{"num_hidden_layers": 9, "hidden_size": 832, "num_attention_heads": 13, "num_key_value_heads": 13, "head_dim": 64, "intermediate_size": 2240, "vocab_size": 32000, "hidden_act": "swiglu", "norm": "rmsnorm", "norm_place": "pre", "norm_eps": 1e-05, "positions": "rope", "rope_theta": 10000.0, "rope_fraction": 1.0, "qk_norm": true, "attn_scale": 0.137, "bias": "none", "tie_word_embeddings": false, "parallel_block": false, "extras": ["capped logits"], "init": "normal", "init_std_qkv": 0.0189, "init_std_o": 0.0189, "init_std_up": 0.0189, "init_std_down": 0.0115, "optimizer": "adamw", "learning_rate": 0.000773, "beta1": 0.9, "beta2": 0.98, "weight_decay": 0.17, "lr_head": 0.00606, "warmup_steps": 290, "schedule": "cos", "final_lr_fraction": 0.0, "batch_tokens": 131072, "max_seq_len": 1024, "doc_mask": true, "train_tokens": 1063000000, "max_steps": 8111, "dataset": "wikipedia_en"}
Each number is 128 + 24 x the weight over its row's rms, rounded and kept within 0 to 255. Layers, rows and columns count from 0. Numbers have three digits each. The size before them is the row's rms in percent of the matrix's.

# gate: layer 2 MLP gate, 2240x832, rms 0.0424, rows 1299-1329, columns 512-575
# up: layer 2 MLP up, 2240x832, rms 0.0431, rows 1299-1329, columns 512-575
# down: layer 2 MLP down (transposed), 2240x832, rms 0.0387, rows 1299-1329, columns 512-575
gate1299 096:111165106149103166122124114130100115155110108096144174131141126154134100123098152120123156135125114124112153133135164125113156127109109136098138143087134138158112124136107115135093110152152114
up1299 090:073109102165126161156103111142133160172114092098118139128134110112149160109136089146144107138118080171114131147101104096131119116135143127118104133105134107137063140122124122120131144116164142
down1299 094:124146128110120111129093114156087136051129097150125148107155126139117082131139123150143124123143108104152146152136158129143156141139129100149140134143134131071170089110137120132162106131078153
gate1300 096:134156092162171133123133150136128107108154058138097133089135091115104150122165145094080106126149130119155124107129158124152136152151133120116104134104176163144180170172142112119140123129125144
up1300 102:126153102134189138145132126132134148092139126155115128070130068147147144118164137112126142152159145148104151135125158121160150116153106124124082120082111132082174147135143139136108133116128131
down1300 096:094126132130137088102123145142142131153121158159159079164111135170084096119140123111105151092120144125119131137145101108137133124116135188130142105139088129138106100054098110166121166122130105
gate1301 093:121141131126118138079106109142122115100112139122178100109118114123126153106149121120139158112124145123121134146130118132119182119097147126110080115124088120125079114121148127148125139101104131
up1301 088:097161155130119140184081098124155136090108127131149152130132106099155098149128109123173098134114134114119119143072140137107146178096108118099128153128136142129152118115116151166087107113135137
down1301 093:098106121128141135097153090105126157193150134138117108132127158161144130170114182134070158132131132163154103127145105131151079110143118134158114130142126114156120118123096143105150133141113132
gate1302 089:133096130117109141086144177119142127170121115141099133155094131120138147096145127134125137131135118107115146116151101125144140121113149115146132136132148114142163092170105156091124130134115146
up1302 099:126107135138127155136153114147106119124131145103146105094170106144104136151127132099155132165141164144127107133115133164120098154154130143114136111153169114127111110153166170130143111136119138
down1302 097:098091151120092183097175166068119159114123134117122132151109121158113121128144125127128145139138121118128131099153117173160155113135093128172136115145159123132163099142111173137099063109112137
gate1303 097:138093126153126139146085151085140144136105146110213113103115177140142141112137161146177123088095155089183098147114127052111147147058151132123182141134143110142104142168165125139183116173166158
up1303 101:187148146133106119135136104135136144081132139155114110150150132122146122186121130156141142135134125152099121203103123106105187127102117151114123112182176103163086185110116151148147133122152133
down1303 099:106154126098149129157130110167120144116117115103113141181143118083103106112119134116077116150168121160119178090100134164128145107119151103159144130103117138123113086099156145127079150112086135
gate1304 099:166153152199129136113113128125091122099144143127075148115146168119134179164095158102081135099131071101133137116145118128175105146148118083125101122082140120155134111096166125129108152114143102
up1304 091:120180149135139113139068123156080106136131121107127158124124133067122115119122113116183103141109134131087129128138099150151169111108132123115173126152131151150140150149142129085101151151135127
down1304 096:146096117132127095148154110109176132099126118124068117150156100163162099123129126157110116162123103166137113110099156122107095139145085144164102174141131155143127085115121094168121158127114145
gate1305 097:122113142108125119103151114144103088127112080101125131109110123123138131136129125122130082115159061165134137153138205154158096131144133123117142117137150127130080118124091135119178114104141136
up1305 111:116122115179136127143140142182126157123142151149126092168118143108070137092166146142101094147109146130144122073132117097156132152085112090144143131133102141139157163124190122093122124114117129
down1305 102:152111105138124097094123111160114154141095113125114127143122158143102133140131166118122117128169144143133132108138190145076102145104107164106141118133100157119152130121130087150132099125136144
gate1306 103:154133103166113117129168119113109098106126130076127124147138107174133118131138126117113163107127138136153062095137139152133126159099143103136142162130125097122086117152139135106114102134131158
up1306 092:140128125151162148200136107132120118125105128134148104148122126148116159146118102098115148148095084125142118066116106174117123174132093148122162130141175143113124151124174116124127148120142168
down1306 099:139123110154101163099111111101101166136121113128131175128133112138143144129137143136163116099138179160120092181134130127086141111095155154113094144112142104146080135163123102124133112138105116
gate1307 101:130143142169159123088118142133124138127138152114126110104126150158148120091139141146087107081164165123115132090138127139105114140130109111160180107139158112135140151153128183106120165125135151
up1307 095:111111127150112112134111124141102095130127100155136134161138134160148142134129142160172168119108119154147109157125126125165124128072151121076104161079120110062091123081111133106102109114104120
down1307 097:181126110104143134121147136141130174122113193103117152117114134086107103137183137117100098083133104112141143128141154094126107132171097100144129118158114133119138156136148133096136119135131170
gate1308 091:121118156106132127092071144118090133092126132126125174156120095107132111091123148140153125122124140120162150088136149200128135122087117136164138128130121157126157170114100131148141121131152109
up1308 086:132080102112143135144129100136132125108122143081155140117172138141112150097110126144138146147104168152146108098141143106127076114149161117156146138129160133137115123159114120136135128161172152
down1308 092:139125146117113101089083140105145129188130097129103166119081149124083113122146146124145139147133095116137200126100130177152178108118128102128128106118111172114143116099103118103141162090113091
gate1309 106:118147146114103176133149128103133173139115070163140114107101134114126111140108129137139150112163113155115120163136147138123134103116096155132134144107171159157120116144104102082104104130132143
up1309 114:139118117145157117113137173118111102121128144132106145132170127105120145127136174078177067144113130107144130130123138138157122130133146116126134153122154118112187140131146145101168150135133118
down1309 102:088101110140081099171141113130112155135135155099147107151148142143125126159164137129148127131113143111101119149186134141154098105098114119106146109115151097133175093120188112130129125088166138
gate1310 086:126130149123119175145155159100154125100120128090133113110120111126120127102168120152161102127139101143206148146085123093128160157110111115149156107154141109125145151158139129136101115119150091
up1310 103:105118120133142123121169124138135159153094093129164123125150123127122149152112125090093157120144146115094064110144166150126118149156121132127100127128122154146131076096111135143153104083097171
down1310 099:132130179113136140145149118105173116112115120128120111111104087094163118107153166133121124144158095121147125130119103118086101113129102144128108113160112117107157118115099100134155120103079092
gate1311 096:101113157112145121125132143115155142111096163102157082101087127164124104115097159135134114117108154148130103129141121144155165139111132114154145112082123107133124110125125154135097117111104165
up1311 101:127104144138094104102119120095121158107105140140154119116069118167134130129123171143112157124113144150168118128122120144144148123125145147175151125109088115123133157098137145153119169128110156
down1311 096:171095128158098114095090126083128166140117109158115176135094135112135164152140111124111124132158139134169102166135120096138123087122164147121127108175108112129102122167145091175182170140146113
gate1312 099:134138109132147129135105131169119121128083096117120138093120138092124126139117118132168109113115090098138090158122133139080101147154112126122158133145097121158174098128116130131130075165160139
up1312 101:075117146138107113125112110070129169123111096129113121128109121191088155128160119124141153127112094146145140114102129189169145118121135162149086107156180170133146138149133141106146100122138134
down1312 101:119130154112096160158114088132114134150084085096116144093133093139124162156096152147134189104100138078112122100136138143125090116122098150133138111123166111132139081116151152108152154119116142
gate1313 109:081133115132109148101129114114083156126131105120096109164113105132158161149127122158107152156131099140150096114111150135129102109122121118102144113140173105164132138112096112133184107121098146
up1313 110:089112158155091113101127160138133124080116129093053122088145171091160157091132141083105115105155123127138144116134140177137102118142144075087117156159103093131112136127141157115164129119119092
down1313 110:117131110134127194144099166112137151134110103157092144164142126126131093168109113124138137119116120108135108148147108111156117108130105129070127112129150095113117165155115114129130145092150091
gate1314 099:172118097130138134109085146102173151169109133164100143108113102126118130149121134108162100103108142156113158119118110135106134145124109120178162099079132156121185130145093099139082102091173149
up1314 094:157147132160119114146129123083097105112148153118092121116131138123127143100151171108117121139117162132107129106162089110119149122141118124152113161119090128185127160092116116163127117136127116
down1314 099:089131117103087140115113122161107131113158093126156143140116119152115114110101125101139150165106144104163119136143166136127106146131143100155136137129117126118134097155130163127149172087151098
gate1315 102:126128114105104122145101137100116097145109101122133144096124114086149117088152115147177128170162080078132107129150161082126134129112144122170159151113156118164138124120121140131118104132096114
up1315 100:111125073131080116141121113145104105159066134140106144195143143152148119132072133131139137117115133141150128099181164127123105090116122133155101133097125089076110138105114091143144113112152104
down1315 103:152103111146163117125091120132171124104100126156125112081159109094134161143136154120101136144063159104135162099125116137138128166150097164115110135154129152136066143152105166108114158135122110
gate1316 100:137112143115132119183152123135151132138135094174165078118154078154136127088120187119118129147134112153116095118123143146132130163124096144132150141126152122085122090133137097051144121107140135
up1316 116:146132101131179131137131141124167102139151143123088125078093114111100146149130142109146116121150152145116116095139096154178136174134127139124070132114143158159123130144148142104114090095131116
down1316 105:155164080096095135143113157138132090150128129127117110126108082127137122138086124100148131173163103156122131113148124106105097152116148100105128092154111132142090158132166144105116100123169144
gate1317 096:100102150157136144145120150122136167124129159170107115101150133142140167167143106140145108096141135089135131141156077076124129100126114107123142085088102129135153164140093132171131155123148125
up1317 096:122092109125136133131177127145162104135117119110135154129154151139123168074149124104128142108132125106135084109138120121126131094178135082144142123138136159104120114149140128157142160134081111
down1317 099:168124103149131138129156156120093165112169129164114137137142134166125117151118115110144112115127115122137088120092150138145139165091133123100153090129120105132141177119123128106151130101117132
gate1318 096:100125171131145164141115155171102116108113128094092103113116135133114126109145160131107159109147122112087136164147102123167109117096094127113124119141121127129153128109108166127116127137174158
up1318 099:095138132156107129086115162117147187132117115149111175139135118157116177113118093132114116146135093134113151122113123137151149120133145114119099140086131148098131140147117110126121084121165146
down1318 096:144144165085133154144181087106135065133131097141129123107147138104124126153126100100135107112134148140169093109142138113129093153128140106077152126148175114163110123102105142125159151150134134
gate1319 102:102147141144117138160098113143099166121094099108166106136107114140124144146100131127124102145137110150135151129107144124158123106091115136108156136132142162122104114098152134120118162128135094
up1319 099:143160171152130127133086178131157143096151123092129161151129144084115113134107108119121157129136146113152132140134159125150129147093158157178114125138135165145118140176126116149098082128144127
down1319 103:119110122127125170144135120130138166123138144108098122090156120104131163129134119162146107105120134141117135147089142121136132129139134139170144166133103133125121127103105122074114193155096180
gate1320 099:097086138158152138167105111155173126087093167109091142162141118058122147136137208170110134157146173096134100146132112158142093132157053124168115149159142118112117113159144124118089112111140111
up1320 102:097105151098083119072108137141134124110130104118150154120137104139113105128138106138188115129149116143109148095107170125132095115090158104124148145109106110101108099103166105127156145119135172
down1320 105:114123127146141092129118113110160130161062107078186089138111111176125104141111119141071148120058173154127121052129123124103134110106140100127141100179150137111127131098146114097135147103133159
gate1321 093:155103159168160159124095149134104198140117146144210086090149141116143112104094088129136146140127100154139111112148116149141106119142131134128185137130180150121096126147090148125149124116126116
up1321 110:153148125138135135149083111133118159121121138135131118102132109099115161181088078148134135122111158139115132092097086155131133107090119140130170122094135163161108161124111132103095127126131104
down1321 105:133157087109128116138144086118145099158100079120076146107138154146135129151122115154102113071115163117133116112082090126119096139105132145128115101097129089125160119121164096149144140157120108
gate1322 094:146117156145206108111135123090114136145113147123131114074089154111115103105140110112148131122111137142151091122135139113130163105122139114114132119109168146159161119142117149113135151087139168
up1322 103:163107133131084125134114112157137124118139133087164136130136104117165093147130112110093137157131153151095121085121120142190134155145150113114122091107125121143124134138141146113097138117091138
down1322 100:110099141152132082156128120119145169099124133082133138097129164093126108157164132107126134124100106087121103081102113137163096102197110101117112101149151134152166151143121124077138148111126144
gate1323 093:149133150095167148142120136157166116147117106113128120111144114123127142054154151109187164139113148090163109114132094125138163152201119156120104107132168128149122152121137129153095103112161113
up1323 107:129111130124064114094103115100072139120188131157134116113130137157106140127117124131110148118098119167107123121157135133119120156113129092146168152118107112112098138129097140079148147177092171
down1323 103:115182139090089165135151116110119108129130121129107127109159128183105126109155112159146134133132119146137147112153141112124169169122104116150131167097133153117109167148135132090112081107126153
gate1324 095:122140169109173164139132163148120123106113147127132127116128104131119141139143116134160120135104165153143138131107123146120158137108160132162179122117123161119108121164186104121120152121161142
up1324 105:127138123087137118147086102130133135126117135144111114109099123092135090099124116108111169151113133104158150125142103124175145130178107119103151098137135135134111135118130164134148127128093116
down1324 098:077139139163140107158116114148118144136145138141099121124121144140134084130146154141128173161148137177169133119106073154144109093150122080125144153117087123099097145139138135169171169119084097
gate1325 101:139140087138116135099109085143110116110112082114112107143150171105140086145146144155111111123136124142095164159149122111125117127114105113129154141130141094158118086144115128126109175124145116
up1325 098:102157149108086124140090123084112118116114149124126143188135141115127132133109112113127142098110147112083113142166152164174110161112123126101119075151101138137174150113129116138129138114098131
down1325 101:145130145082117142121163103113127121129121126163144101147092114141123169115136120127133148112121133107154127124113181112119107128134121108137119111076138139089124137149158127129112116139126154
gate1326 102:212158099105136103139149118146141172155150140167153108094100127158109160147075118108133140117098137145098125152103134126162141142103113152142137088160159095137168138141122127111130107117098159
up1326 096:118103143123122153084154107152078101107137093105134144085082137174123104126148125119150113136109111105137160116157127110170113107123124109158203162129159111175136143142140116083133163115084196
down1326 098:136159118136151108153113157103133143135146104102085105153101145106142146123130129092075130147160144149128097107118122128088124151160118125061086143130118104079130133110143120143108124134125147
gate1327 098:111131160159128121123121139130116129151125065142100072096082136160087119123102103107090169110127175116177168115119132100167149153145124129133132166115126159091107149120120090108131157094138124
up1327 097:140106127139147105134165147119110111152137132151142131105121119159121093156108103127137175168139106122126133098143122111121117145129133129146173117102123152071138100112088138093115153119100093
down1327 095:092137126115110135111127118146132118129150133148161139161134177140121144141155155115158120110167113186081113088115128152091139125131101124137105151187122104103121132117155148110141120095142125
gate1328 100:122119133147140150186147118120135144125131137131164099134113134127130119115150125132175149150105106168171117133124132107133126172129119116177124098108124126120063152175087090101105101126137144
up1328 100:136125166132160147176136138142147102128123153076156164143127173158160088154072107152154139117132100154095119128101129089114075111084151153129093151134135132165137133144111133125158163147131115
down1328 101:160106133124141103140112134138130131075104125137110070180143123120170166123137113107111127160150144056160153199139146166130107115155135089173174071135102138089126103108143153100147156167101126
gate1329 098:114148108176093129144076107124176147102149163092102116115138144098125097129123162152138114125122079106107195112102104113103145111118146148062127123115132085157115155129092058130130137129162089
up1329 087:119154122107082131122145049136129140122120115108097137148134099135144156156127107122135148145129162143115101122106160133126123186147145112159136102127112137090122108128136154161175130128147162
down1329 095:162101099145185124107131156144169147131115114121161154079143158087125136091129166127098136113103112103135137130162081093127168108129130115155114144125144154140164159110121110058108124116100108